From a checkpoint of a small transformer trained on Wikipedia.
Size: 24 layers, width 96, 3 heads of 32, MLP 256 GELU, vocabulary 1339.
Each number is 128 + 32 x the weight over its row's rms, rounded and kept within 0 to 255. Layers, rows and columns count from 0. Numbers have three digits each. The size before them is the row's rms in percent of the matrix's.

# o: layer 3 attention output (transposed), 96x96, rms 0.376, rows 55-91, columns 0-95
# v: layer 3 attention value, 96x96, rms 0.396, rows 56-92, columns 0-95
# q: layer 3 attention query, 96x96, rms 0.318, rows 64-95, columns 0-95
# k: layer 3 attention key, 96x96, rms 0.289, rows 64-95, columns 0-95
o55 115:110111140155177123107136129129119184122136104122123125120173086119137137134075084202144151073105138142119138057101148140149110141154173105104153084067053143163081116078127117139107174102114079151130070066091174080122092133158111104120133138126077168152181106112127146173134142149210131146
v56 076:119128151131123077075121126137087149131129063141054135168067079142130158214120134087151205189152149058118104114071168117169101168119117181136161137110117152130166100180146124160120165092136118144105156092098109157093126170119103102168071129127121123113163093155112161149112165104133128118
o56 082:155156078075193112143140111153151142141124145164122111126163159088117152051151158132109128122083148111135181107103078087080127110133211087128094102115168056107106157144102150121118088190072166133138178112142139130152160119133180158109141117129146110147089093095167070093154080098087138102
v57 093:177094147113133070150106096121126131174125127083118122155144145123169176119155122066140157163121119051155063139158161139139153153112044125152117150111119156177146094066178128106143163063134145131068125131100116091152150127106089092175140106135175088125084067172143164147143123082079130112
o57 105:135140092107056097090123141114135163127118194181093110089140127101107095128135060113147114138199138132155155111140088075171147132129192155084125140175076086129133134182119118143143113178168143144183163076135137202131159124151134128135108107081106162133155177089127145114143087135159058166
v58 083:116147134150096132157146113085189119188131156139187169092108133150176087065093086140118117107141140124106104206157095073132099146130194071091100151160088126154131103100191116090157152127179094149093137155118111173168137085122116140093172158178147085111134105086138078107166132114135092124
o58 102:047086151161122133113145119152118144109064100107114161170128111159109116137106110152125187142147108172179158095111207151160142096134095106087155098112134147127101130138082097100162141059112053173144114100135136123115102193141117121139062114085089167137167177158116135154115171158084101073
v59 070:165128052129105212136139144137112150093118138194109134146172038169093152179093141185189090125115150116110180064136103142117089113113135159105112116128134140077139098097139168143086130161131162090093101114176121129097112124121171124124132093129104186094203182138112130094149140138116130128
o59 085:163117187129155116140094107112126126118203154061126141141114131128166127120160166084126138116123131123129145164082124149092147111120126089127137092100195108097163127134157169143151171111164096121075155118086133080131173109101074146150176126144157074157091057038121136146132184170130179190
v60 100:147132064122133132138096148179137084086132101162113103154188101088124091181029134138181140100150141167088145107119124128157103162154106099097190160071124184111134083168078165167134124093140105142116106087141116132149134138110108098162117129148121213151154168144118101137171136148158175078
o60 117:174121143147114109181142138127090135197150139118165126078126154167140145109219166092100135097159129117059144165087159131116146124137131151113114149147143125084153160044117169112151072136152153067097145113176118100113115142134137189115187129125142081112096069077149119071084131109164160137
v61 076:107172082068133157163139120100161136121103125171132110152085122110099111189150096138130102131107187164145159070144097205146102058152143084095137113182083144117139116153147088192164115160155143150124088164132104103137063074100129144083114196091164164125158131133156129136102115108149072134
o61 094:101116159175140131146127128192084092072134077133134158141112120110101093143128091098153123085093151120097078129122144110094097169105087133133114115102110201127116122097161133123109185101110137170135167128107092060094096131143101013142160092143119123138142167122105139083086148221095133093
v62 080:118065112163115136156082126124075126107133076141111130119137075088118087174146048126143156155102158096134149125101132077123115150090146138106173118178126145137110060088074140175098195045106129149160091121085157167154081125102145123110092135161158178151158099144123108124134098135156163064
o62 094:171119124149129093202155111110153100163118159146140183078141144128119157077193137104116112107152130170142145138076106088098136124117119138130053126116077145077114198153079132110095100130167208135111184049160115112119138151145104093150155093107156133159146121089121090084119168092101148173
v63 075:114117114127132118107135132185122126112116134109166131102122119128148138183091148111164135120100141107150065171102121151140159137135060132125155131079123158110105117123139208103123125151166129091111169091105159131158165122129157063187145072104162184175075160145083102174191202111111219131
o63 094:167137145098061099107090118098127116171147165081147101083114130164127138120174156084089121141156164101139193105091107133127130106130166179140185171152163077141181118113089141160101081142114129074114110165165121114134112112098156198120128159093114090087093067106211140163096097104145110157
q64 130:138189151103119078108080178141123142151130102125105142099132135128151132125097117193106104143128115130108106114113168102160117196141175148132148092152145122187166171209159164146101106093057173128141135157120169158091147124077193131187129106082106117052167148110104163106095091094124086140
k64 130:122161094096128154085110065112184173071137102115096036121075113099157147083146141101131120122157179136146148128146076110142084110173101154157188109169082176143128135125137088092148095118084087166146082173081092123115141121148131130124151130093071120158130126102149113155205142145126180141
q65 120:115147116106100068160124102082109108137099121100115101096163148171120131122121150109168132039193175106136168124108104197121104083152163170131089157167107166099158134170063110196094143150164142075112138097127158152142119112123140158100094114155128089118194120103122147115158178057142148170
k65 121:120110109152119157104116129176142084154152116133118146123075157177173122152124114117072161144091097139140157096153184114123112075138040144095151111094087072123090102120116147099188117121168127090177126117137120080104092095159129148161105093083174108159103125080139120176113127231142180098
q66 144:172128122134109148103170088139171133149116115063110074091076168101095160135182142115143073146094128132120146146154101149137160161094080115104126194144134188116090137158098119104153060204127130143131142063136146115125166120139145105104117122184146093158064068103151105138112057104119156174
k66 155:127133201133107121147175103173066118125191124148111155173123131172050128145152151134163098196114135146150118150105100123167068111135146126179128101076153106187119104057172134118102162117097187151116109156079136094162133142109130072122106131109169105102157143161173161106148069140143102162
q67 097:090113196138102137078160132158073107121135171131174161104130129162098154166132087062141131149015121099125091148120072154143110177111090161119138168135113173103083153059117150136158063152151165104117145132120073136131122083157155100084080131137153162163146133107135151165104140099123129160
k67 111:121139140094127129126122113127117091132129165103183143166129183182159089087107174149155151138096169130141168174090150079158167135116205107137095161110154136148163109115092139115096169153161082143154147159183169095171161150122108071162124131034100108081114062112133161101082157148102127097
q68 118:109124141090084070161146112144083092168076112173119189146099137126137088087154115128132203110168134084099080148108099127144137143102117140113174105167098160129097165103125202167151155148175130104162172136123105167097102166136194140138077135136174121098146167095115114131099132135171100040
k68 143:100139121147107146111073152101216118171091105133110084122149108157107082137122185159091107108153084151104158154136127143165145157156107131124148142114067104117124171090124094143111119101176138115076129127145179196143133136166126203179131066126090114126159117213101071159148170138129126074
q69 116:113145118142101094156099167113112105170129062166148092098126158129099139073137150154160134149153103095109117088149121169171145096125099106180162117157109155163152090078136091104148118225072104121099088147108086150167055115178181150125134124153129071114094125095150121072089082099081130147
k69 128:085129104150154117086143080167146147133115131095135117120197159090118086079105102114090121102070182198167083118123166149157121120178109098131143156139159126113118147104116097161140132120112064149145073100085195113124169176155139112151114053166192108144172155093080147129078125167099135137
q70 116:152136051115122110115039192143179163155103088138125161115150148170175142070147129120130132133106161156098071128143113122110123116147146199168132094140077139137167116188099126145112138141120117168170123126112109144151141170156164144148112097136142149093069191110108108126164146022103099129
k70 132:083163181073137106062161110135129148117135110117130093090155089064110112119160109149120112128107172136096157114168150082104150081135040138141133172165154186165165140137152131090154149145094135108122053120120131123126066127102104101134186138080068154094166134133165109170162149155154176094
q71 108:102164080135110093093138149146152073079156154084151179121116129191155117102178120114125119097103152157085117169110147097178155141136130114162105154097169115074226132104088137140130095123094101119122169125099129150131172163109064129123076119159137166169216153134122159120155171173138174111
k71 137:108120155118122122186134101127151128185060118111166182089136144130150153127154226153147161129118057092089111136111127074115101131102093092122172109191143165163092092116092128119170136152154105139141129154076119126084040114121140120100181150120133122050149080151128122149117122132157170099
q72 119:129129131110121116044127201152141147115083112132050125117076158149076122088164127095141090105125126156171122131173079052122096132190096149153142148095157158161147125102125116109179085147142188152185168111075099099137127138130076129085124141118088112095108192113087148109092094128113136123
k72 123:077183197128102178127058141123083123109112104163200183095124085176133125119114080160142115113060163161140142162131136159145078111084116109140122154185124155151121171160114130085101161111044109157120077147121093139126149177130133095191106119116109147079137152134143159113157163160111128135
q73 108:153137132064099070140128145186179138165144113149116138096115138142133155190101140109140123123182094160117096157167109139133149148181135148143086109134157168091156122132159116151219126090190118120182128118084141129153089118183118185147137116065080143071151137112067103105079162153149160169
k73 107:182151096163150179195138149146130089067097114081130062091133117155158149170096111160129086090106128091128141118168148149121098147153147179128126158101108132087195116110103077110105073178072137094139090102132158128077147122093108146167189129126138116144183124126149151208154135141166141090
q74 114:134137123198206148149175083150080171122098140143083115140172106134119059098135124185112162138095115090121117082135164102065187109116131106137110067108080120142108116187181129085135125148131118139145095099156143124129107128177110132137193169106164183134107122136161136098112070144107170181
k74 111:107107117093076153145116154115160144151175175116140158155150156093116197156087117097137109129171104125127097084143173127214105079198102136126154177119182110080162132108137168143133156098105145121153143110096165097104142127128134146104048106125096094137179108128126151127156220156087100083
q75 130:150133153146083072085155083096148154110102134149072131135132137082114051104097069096053095103122169181111136148075132133111148193152172083170160145111121137203152112102157092124166143118155102079114130186129118130158160102105084147126138142139134128117153171124183142139076082140102161112
k75 144:108145199165147144119121155103060132161110117117168080127131107153113140160140135125140144120151114142131192139173099134160138085130065094110111090130153138143114151074128106094121073145103096155080077047091183147154118196141127103168109137194099080195111150157082172099141110127134164095
q76 108:114070102131166118137170105145148099176142091136150167091162097190111159140099124156106112164133131088111117086136102066129142080135157124166064178162097085049104129111110186113093173104127087171150174129171141130175181166150117126162186105124150137104104138145146169130157153064111126096
k76 112:132147151072108075150108148118174140078127135109113211171113190113163166053156126180173166104155152133116104136109130096146136136100112113129106105141089125128101149143166160148146164081178145109116151138146154198092113103110060114178047125140085156102147146123075066158134134110118111106
q77 115:158120098119158103128144109122130090134175119150115081170099109117202119076166122143168203129122120123140194142128116122135165168109103142141174118130146104074200104153121142128080105176147117095132130156133077193175157105140149160128105172114101169129148177167190168145166175169064159118
k77 128:105162152162048152116108137121171115129037136154158192103151118145111132097130157192129093154136072128043126157108093110156173095123111144077173112140131128111136087129103122170139157094209096142141159115117129156079087106132188152184117095130098115133134101119091112101122110167127182125
q78 114:123087103119123142074116133127157132073157071136153156084116108122100128118100162137167155150168118156113130163166054182149131146099159105160121088134109177107145108144118139130095102052104153123135147087183172176129147206133156108139128123131109168121183095104108042158191193116135107100
k78 122:137155147094114155051151161100173046127126076126099121118169165128168137124132106153101157128150099100130131109069202092149167088117097137129116137079127140114184159122127150124195128151140139092119091106103084139106082101192124139177170151135112151114145160191159172110071087076118155148
q79 106:125131103079170200140184135114098077072144163166117079132145055100141103184179080125134128162103140089143078166157113132132122150136159107109118108114093134080162130110152111131095082124072149089174143077186147173186113133087170130167128149140141123195128152149144123085166130082120127144
k79 113:133084107141174139091152148157106163162062056144125119103134151191181138096108171135169130117112097141143089134097139076083103162129121138108111126117111096160112103153162170137139148129146116172106134138115076126076137081155107091092191147110092136207077130132120095090098084215089131096
q80 128:165096161126170113160094115130130167101071144125116173134139148136059152126095126097152143155104102164158128111067123168152105182140100130127113094094138150175097161106187118152170101179073116105094136164083101102123079103123164101152161126129145104153183108172188168153109084089195063147
k80 132:103128125141109115070102097115089094137146103106160077160111125109185065117070112140124134124177182169128152119140135143119078137065154138117121092234112141129132107123161172095099133143060084167110165112142170164128136175081112074153118147157143080128148143095126164124116099149068160079
q81 129:148108110145179157124134128103083078081185157109130144099132068103131181087125163167159131168109157121082122163073109173093140120055092129107093197099166137096119143139168112083086123164070153120070153124152131176147108155134133147179147149146103104135122158070165135153168143143193138106
k81 135:146102088110161095167151175083169125163068053188140129135124140093203098054088110161162153098164102175112147121092198127108146077137076138141138089151088147136114085140122150153139120085164136135158110104097130116117115110104156121141134145131117154076179094197088121089108143113083112138
q82 115:149122149121158213123120109056091126157106178148095062128129115131119185143114139148168133182112131094133130120149091139116094123021122121129118104160085116178190138101177087111111147153044147151095131118135080162123164143119139152196149160150118148156116096181138111141153142131167101144
k82 127:083102081067111142115139131094162130122142139115072116100096106140131096105160099071086090140158095173178135114124150187125101124153178163145120078181193101118069173179105133206149099125114117121112136102101177105141156067164142103106125116158184156173132160161099146099135128181106109101
q83 125:165128137179144107182160109108159094103133153113173121117168143190087119124117126091105152175100108150104056102109118097153077127171182146113167156093085146172141080121150118180082110112147099127155143156150111116115103132113118179115105091069122220088162138163141162144159192089169142099
k83 129:123135147109170178139116202178139183066168112039172108078109162094208149120179138148157115113126151113090096098142141105189153107101143194105105120177100164102125149161113156113127176142142146151143156100109150123112079132121142097101110105187119157139117101148130138155122147087105103190
q84 124:139113186183107126137136111079172165143159116133104121151084168131150105183117147105098097142070122126142113151118149169149127128103112154113149136133143149187129144125165129116164127117041073172129066142080079084112163085138145098065127129126168059135074118145150148116070062127108089181
k84 146:118154102178086116098175061134096138100141119188092100184155130138077089182102105145149109163122154151172146143124098127117100115116129090148090109128121148084107118178143087122111141151128098148083137101097124131198141143148210087137082183106201088129118178089110087096136105140059132132
q85 112:149150084144123136123147120184178155168118149164068137094106136128149143193098093226173156116159081115140113113167163136139092122166115180140148117111134100091129056135139110138061128138099107201154135059137126173155143094117165102141142145135126123122203172095098119171137135167132149093
k85 115:113158119144063106127067122061155152083119116153107095174094082155113138100170152095159163089121169149122146141078144128097106148132085129124105153126126112141137187098112177155190059137121120085110140227149057140110099117095163119165186163124096120111125120098133151167175111140123158160
q86 114:130117100140128151116197151230155142108117066169071088081110112144132153124115143070130175142113102099080138079140136133090168156138109139097115150155198132115117134116127204061149110141146135098156129179154128123130125108089076167098132154135163158162101112170148134105137087135051116094
k86 124:157130134123145177141172160077079153107111155144179106114134184125116152178090136184142100151084177098105112090089122103155170162195152116198163157125069103141063086116147090087103127120141190136132127077147127138108119064141136101114146136095119127189092089125141159101111108122157150187
q87 109:104122078129098086125167125133144118167138135118110091119154162146075115098120111144122062103089099133137102174097124105149156082160104145149140074135203180129161154198123173176115116144182145151114129112084040167152180150120115135119115126170128089136104104128182154142091127064055104138
k87 108:168153138121164122141103117087141116120061145162105158170116160152116111107174178119116113123087204135096149124112064110151078159084090100091156170116125078188145189100125107099069114137129134120119126143050122158083129183153138115178129162146162085121170130139199100096167124127116168103
q88 114:104109102099168116155132122173113098146174154126068157112149113173114175165161141149066092136149145099118098119150180160095115091127163190128125124071162186124133111127119138146098115114126159133094119100084074112129089169163126190079161146098055148155077089042109161115099156136146125169
k88 126:220160147119135110121109153127211121098113109132156142097070160097155142102118086140200119076122187128126135104123041098123134144133120158106119150110117097185199146133121139162098140161100150076174127081114165064149125090071172106142127111128121117102154109127162118163123165154120137182
q89 110:135098155109201080135075123115100166157131176123138137162111132114060148132156125118117103122173103115157094145136197146114167114052086141135119131149118161104140117135160071114118160104123139157129118100091105085120099159170110083169131115099169086195086194159125069052148106175118145100
k89 116:123141139194105127142143073142110137115088121189099119173159120128156091137108100118111142134147093058105136125156101173111133118177170132119109123123181092185198121113112155131156093061090145111083109104154098165185170143134097155120124133174171130141207138090125092170071108153109121058
q90 117:158134133151119109101135076130148127115120122165076130147114186086116133115127063163121122091142166109080152099178162070110164115090132130148122149104124141146208121111186167105181157092101128153190125145099088148163197137127115139158133129095135086117157156146142137092105026179105186101
k90 109:130105140155111159166100142128057139097159145135111099113136116148170168140144125130238113105155170153135144137144060162092138155179086084128162058190176145105108131136120102087096108111105101146094089094119162169134126101160143095115090111163132103154158147106132134115147152152171079218
q91 116:130104139164122094151116107101093088112129107140140177189211115095126125151120188172154159068124128101129141134059149150148146140096102101103106180105117108181101126115092157129075094161180105111130080123157098134151059096098155120119113123187114186146098086113134164042111158108135103097
k91 123:128161124079123124096078130188155131122145104154083180110129070154101110105140127107074157056163132122088080136157165101140167123123112078160123104122049122086143141110180122145111190078174176101122213156113157161093121146133098161094105126105124071111123116122090085119142104101149144172
q92 095:175138207066144168115133124106130096074105201073153092127097093084151148144122103138172147159160137107093188168061141162105140131134109143136113087189188085176147139107156085133191157065068102135120162106148141154122100131141117132144127114084147121120072153121148127136123164105144154140
k92 117:159141090108135106090129149169091113120131083145141085108113157158102136102107147100122099108088076100134123086180135128132061096179185168106119124139145149097135080124121151104077088212179145099133122145201128128188179055112086137119122157195124178110152082114146177127147106132099137114
q93 131:123159098074184137147127156129100173126131070104130109116128092137168146138085118119124120089089137130105137169100153119204153126111146102177159135132122123145135136147154155097207130072115180090111151132104137146089124157127042137078192133172089141130095137163108120126130176079193050165
k93 129:154130109128165149075134190117180115077126085084158111074120126100136148105090083101110148169122145132158096072190129104063129074160117193110104123089107202160137140163119136097145114136104139116142125113127112132058112074136126097134108102071104170105182100158178153103162100143110184111
q94 132:085133148168123127118172200092144146103148132096139186134112119122050120158175093200152140109105087138163135155106174163142111149110062107094122166154143155107107162118164114119195119156126132184144110037145125127133133148154147159143092113100139123151164119099135138051127129195074134169
k94 124:152097184074124166178126095210119126112144155166167090171075142127067110155071194132120136143093099163119156175132133121133156153142125076178115141130153119114153131115123093135089141121125098119109156123090168151101123144123133106119132114156172146095085142131190164176124116078086046058
q95 120:093088152133097149093099127155097092121102147164157199066137113119128127134132151143115150102183108091150152077131115089133087127193080171186108117168144121110158115091148173083107157093161160077131132128143129164124148149189089144169117153075103171093153153093202102123114146155197139168
k95 144:167118117090115128149117146131137118126117146113123160132096116094194163081138089105101190113098127118093137101144182145115134116198170090088144117073118201112155088122053120148137156188148129119172090135204138152127092128104133135065107077137081141104132111140049152150149200130101118116
v64 086:131143152136129147095138138141110108128167170112124102162060100116167141136158108132181168100176090118148175130144157148134112145108134144175077087104144142062112163163125122171104132091088103099112176198180045130123089156207136076142162150125170098117169073107150167145086164159137125114
o64 086:101120077127160152160118108117121114129129116103147150104164134125170139082132146169162124108115185105084110159139125117122149085125046158106120133132111165067177163141049173081137086103094135112109154074132170116185172161144145118092125150121154069119104136181159123150208120066080167098
v65 087:093091103159117143108172105114115094107145093150149090132142121176139152119161164231117121183173167123160141101174154123055116155156150124118065137149122095120126078104159144129079126163136145102162115065176119150148087196137183134162155139115162055126118139141079148124082160133086123144
o65 092:147198075116183125152115120056131092101121135105084143212132121105179139115096125158124121123050083100150070163095165063110122097104147080097132091123169089134126134140102161109133101121064127160136117117133150135110178130121071121079116119105101112136114166116088139144142107083054106099
v66 076:123106078138189084131107157050172106171143149148147101149169150137136135133117152132155088097116134151153117097095119163149088158192099102073132167120159161111165103156153090115160143110126106106191116195118152116163163097099163083130110147134121069121093113054097150116068062160086103128
o66 073:103134126140113130148184104111123156139137130143161157144111115162038136166179154149130100140117123087107123116098158097155175216132072151198177203108144127148106143113100150069161056118104125181140146124091081090096100110122153119088143162118151139124184098189127098141107150151098095114
v67 091:123133164141128179144128163102127103106101105124085119134094111180105128126182114139156177190129116077112160099168120141061148153104162116106154065157112143148163097120101139112149152124078138105066161165136161125106119099166126107082153143098029169102158188143115130187066148146148187098
o67 098:154151132133190097141167142110111129137142058105160135154162143079163162136145181190143139099097116109108113104078150171089140088073073127063146070110141137144101161177137128148098115149116124172095081070142135161128108100091173146129093101156136132180121094059145116172142122115117202160
v68 084:136090149163180078132066095160111166161146094163106092173178152153158081138095028166173117154165178146128087113122126136211081176143145123125151159141143201124102073132095146089144086154146128127166119087113078136147127120161150118176116111125125138099151128103075116099128114135140115120
o68 083:120161117154074170124152137105067199152120081111126092075106130122114112076189127151131168161121096151170179137163173110129139131108072126231141166129116084141096127090157157142125126110115135114096119145171138137114128138105061082089154128134071129171125168126199134109149097097108183128
v69 081:151162153151205069117136133127127171171145094122122160087139113183178111142075123137103205109149159127094137130108087093131139150115130186053096136151144147122103129170145086155099160087114104106176123138154148129168132122151105112113131147100105141132141108107099092211051066187115139086
o69 096:149076106132065154151150117177144161112121097157095129089091110093095161139127150179158126129128057103114155095167129108143137162138028076150119108105140123121094114161143068079107106155163134155090118028099101098118111084115127151105098133150125097118171118127132128178147084161081170165
v70 105:123198094156136071169118133090059149117165173121074130121140165149102134154145118100150133105057091130123137071144088165165117134142109130168140170133140084106162151183052126107092101116047114150120095144118127152134086140125175128106114116122069124130130186087109166156051117127166128153
o70 102:094091099141121108172119077135129119082178113143160124136076093135122157157087123137160147115130139114033048156106086131150123152067111133107110130169111195159139089106136154147052104163147145124059108119154132133098134130150132120109164199146181168110125092167140081141166119128189101132
v71 088:065051160086167169114161182113157122144133172127095154162143141100110117133131159163122140056100152143150159130096102074144154096092072158149152112162067108110135140137146161090150155035110166090108090162162123131105127092125155114136196110133148145075142169131101099161121068111153148126
o71 090:136106165151099129174115084144152094127085104082119161135158047073089111193100141102179093094161139147153168115118154163191119157122098164146109135145096187125138135163133076126161125091168088154111138126068143120074112144127115079110142091162138150164177166147088158108147177086091084155
v72 104:171099093161086172110093113166120092128163085130131148123134107118208160103132150155110144112141100165101130117153136156140079097067163116151165106056142092063114145119105100115172168181101141132182177190098116116124176148081152161180167130113120119177168100110142144091077099093146121086
o72 103:068124074128177142120121190098075155121139085124101111171131170212115144106044113120136116076112161148135103111164175142117175170115086121120169109108087179112161172147135143164126170097128107119085106094108171121154108115182093123142209165167102131099089143135117173146094120122139117141
v73 094:112118020085139158119118149167107125128149138143163202132128182175111082137118118116120123169096138122141108156183124105074113086120169081064142177145161144107161119100140096146087148078130120134118125160127110144150144119107211063183145183121145138110160120111115168115142073123138083086
o73 093:127110139163131056090155113144127173143134157132179183170178150156161135149130127185161135141163133167152147139073140122190155133122130159115153167099128183189122166156116114159099172105125120197160113121169146056113086152208110092159120142116142143165183095136136127107118128184174110090
v74 097:090161165108148202136142118113066090135155106099157040063179115162102113141125159153139128075166139124137135083089144121104084166144124151099051131184135144140102133150108173135072170113110110132114143041121124169133163153111153123133107103125113145097073127144104102139121159106106140052
o74 099:170162086110117152113095132109136155124158192093059121162083160117121104097130170116176113156118111094154141172122086155135172099153124087148173111138138087136089082173116147176144143148169167133069110124126187123135139093058105176100090105147087077126110074126152101181196141099089130147
v75 089:075152166134128090098187110112128156084125176136110100159141180112191149149125119157126120082101134162130121093136128152095167122091205119128160167093115150130071178152111109047075176202169154103113162107079155143154137127086128138091130128110164069107131174157099112090134113140177139110
o75 090:119157106108080188193130186096094110124156127101104108132086126112123089140160152114205168140162141130165020136145144132131083136152117150091177135103121104137161118104152114166111100142087120118163087120125213113133096156145153147147147161181148087090162109099117156094167145117139179067
v76 084:202142137145135154149163105127118135168098029080184108121178090144091132114113115206073130116131121149071119070125165122090095124115127140077160100153117119122111149096086128135121105111142134116203133111112133101184128138101065095092106132108094086098158108133142098163134131065137067110
o76 077:086103089127189170101216157109132150152108134081094137095062175098103167115151108103070142149147109159131119120192175121118114143145118133118149140157175109099092069195178140177102132076148168194121103095140138175155148147145067155097143157133144169113136124102088145151153137135103113133
v77 086:190143149122129136113120080056091126089105153126116126130165130094115159107137116092066194127103058129175122163134147171109142172098134107128134094111174123184153165120106109180081175087102141105084157185126075099127166148149159107119122139173080100128112091071146097137132172193127168120
o77 076:121104133109063081058144145111147125115114148111132104092076154170104125127113170099161092118181151118108129143100075119067109063080142138084126101152128156066099132161094160146124060112122146152148113020087176150140148168091135148174120172142118114106145083105125074134123129105169124124
v78 095:138168150107135136164102176111076113159106066096121124152116103123158148118154146083077147160094064116124055166105114138077141178085161147184116132108071135146161112075141093087108111140091185119157142113058180090184159166098104104141100065158156146100154123136110153117140149154114097111
o78 095:130118071120103058170138130119181143170088113182125095114145147146153117113086115132110153135128157109122173070191069117097145146124161155100132093120134131151162054190102082165088144140107109070078115135170122169155119135144178147148151158093114179119113107152182082131111067087099122172
v79 091:142154170206140048107172158112134119166112122203138080112139088127076122144136100049159130164100161145166117092127067133116086129101089155161167074151100092134162136100121099079152137115149098104144086129109158143120092127122074175102116143134135103117175114085186103145174166125165127114
o79 107:069083166115144179095160129180152143143142145095137159145115104077064132125127151126058156150158094091105126122142119144084132147136104103131026112139152144096102134113159127080072111180109164206125157117132120164203088141135138103154164137094124179163091078162172113135122157126101130114
v80 088:155124085105142122055126112139136067176096127163152115151122156147113180111115143154059166118134160172040153067129090117121134186089195128164168139157133099165161138104146096133125123080116162187145172145182113092117150142085094142131100090115111131154151133124176143138184104174118112166
o80 086:074089131192136137148188169134159142137132147106103113142152158198109123168108086132104097161151138131116100172082161104146106082143171154144131145119078144096192018162114088160110178097166071157095161112125114138128130132099093098151184080078113155103120126127129091092108139133097155136
v81 082:144160140158177131129116196135150094112076108150185190137092184106123140128155122110134066162155118131186139061112095111109099095081125091163167179147086192130133170116131114118137127130203109171093085084111159150131177088140113107140095104085112109062085135139085150137137101110146136107
o81 092:154069138123144114096154088110085184135173189130099120183170096081102111114220083127160160214146111102134091149119134144110162157134099127113111153070044105112152125127164105135101145161128100110173137162142132153138096104119143114169114078092110151159147078158143144154123158154135187106
v82 100:093103201173177093115196111125130135157089162167118169154126092169117119143100098134154174184075110105065103120146104120168149088128136121135092120127118156149146105127125126209120177133159157102107148110105066165130110145092113143185091142144180148100060116112128085078139114185090101111
o82 083:050111120130154136109155163160157134145138084152102119073148168113142138122114108144163079114142127083090101136154088142079139140198129154156082158142099131151094146103092106145179082177139125136116157113159143146189164142129150121129155151104115047160212156096096147082124056077121179105
v83 094:156147110154159134143136075116103085109121162070181127085147068107153148144163097133048162111164117119152131136116131158156181143141063160127072143099138113151131153142172077209077154127179088145089159152149083101117108132134088058118164168146113106108067120084133124155132121128139170099
o83 099:070130101079137092100111159125179114112138177183061136082117177140128097069122146144194087130142126115129086173158085089122143097088068133131127072141148138119123150150111163131178159151098182146207155087091126136088184142143145130148103092101116112088138156155073098136144123184139136115
v84 084:123216094117194143145151136102099103144127144117109132094169133133103139146138135117107099125105082176044108118111101108057158143142127150104162222121116083174102160083095177067120084114127128139157106051151151139133092149123113133158150140128105139163160114200136143175079124126127153149
o84 095:178142091159107103137129074127164174085109128142106123127101103138155114187057063129107137129100061168097074160117127087133138153125160123117149132097120077148111047106138081126083176126168133106067117117088175100123101086112070134097137152104154122090072101148122086124149089142175102093
v85 082:087130150095145166077101093128110118112190169079137057093117154141133102106175187189157131084170160099083139078121111170161153146152154058139096128079158088091106140131071142085074139079114128109112109135157155163070127102176121105109132129128111141138109164132141134137153075152180166119
o85 078:129185158178120131181116176112112115136124173126103129161052114120095110154192157132185176119136120087144098159068207086170162117102103161122131137102149150153145095120134146159139152150127143165081121139108099050077115130136101159103151151171169106171195120117156130063128170158136129117
v86 089:152146147126176116130133142112172184137092105073147148081137142139102123119171104147066110141092118124095137074174137120088145130161130148210135120155122126100112158095113115161178176108192150060142137123119152059132110142136086120168152100163148166123135124123143135251127153090173104158
o86 079:103144121125130065042107147126159152105129142157133157112105070127139147140103119151140136128168097124142124126132114069155152105108169117089092096145083128119133121147161104136139081111074192167105139102184165223121116131186075095100143167084075165192205129135129131119167124100156102114
v87 087:160170151093090108105135081078076145128105151128146142140182175105087202171140140167154172138151096176206157140143153076155178104131104141088083140132108129132094175158163181092129116121163072090086108093096115104103118116120142104101130155141131155175164112099118093128146072119099193118
o87 091:111122145130062094122095122139108037105126173103119165103087135116113091148078100086138066137119108153105133108114103166175123109104083119163152114104158174111124126111125128148194081172140198105181049112131113114182171176108126147118078079120141144103103132115132119201113146129161096096
v88 078:166151167052103143146132124100106156145094135117139201187135139101158098170091150117108127128150139186168067137145218113072169120129175106131116137129121115101133210117112116122144155081149108107147141112043143108116135119147162097141126108152129149043134190127143131150105163140132129183
o88 083:088119086105117046146113110175120130118120102136136140128078103109166152148103114107141135133169171157074121140109123191137083107193167130114191145134116121126129130174091095187115152077088158118114121152199201093123126140111177115094086115146162157114179134121101100180136151130168140049
v89 085:112160163159100108166119136088130140111163096119125124169080125139116148104115152127148159101145107114087154126054129112121123152073161071131099113129085125253194065073161146121139067094138134166105108184117104156159143149164053124180097120147104123122119136117093142154103088111150126103
o89 079:180168128132149081204169107143138135120118119204133065081184130105098125104189137111149133124146129127107119093137194140131151150079134165075121113140105112087114113205139093123126086159152106110137146109119042172115152120126156174155139102118154149146062151122175107085119093123068111152
v90 078:137124145138122103093113157125227117131067128126144122086140152087138151126129169100112119204175129146168107141103132133134125074161119096106160116104113174156147173130121141104167164139183102067101187155089163082111169118135076073163145138141078187072119174107078119141177123095131112121
o90 081:082182119104164069072152173123067136162122163174117150113141136127062111099166172110146145090139102119147161078147101142153169113152105149148162146071148138146129143092159107136132070183085168103134087145140082132110063149121139117119123052160134107174148077093152121187087140167158131145
v91 084:122184065143158129116129125144092073121106190135094104135123121182121068152138119122123153121127144154157180092077140127083202170120169150137072111141111132134109104101140135160100144099128150184096134121159080111101135118134124121025138150166209133119145108138180093099174102200120125128
o91 085:150129135139097102136093110166162128142143102086083174106107145141138119158198120115133097121142142133062151163125173149086110051130087134160145062099174083093159114163104105149151139128113108191112161093127193082115142123109127147113124054088102101102132135100156157106125111153031180095
v92 082:162130137148119165098113071185114137034064159080131129166077087144141134105157109063095149122119169105151119113138134186164104113134131115136100152143086099103134176180105145154189140158109128130126143162180102151069110143108119117111101129092082130096123097196144178132111169114172190146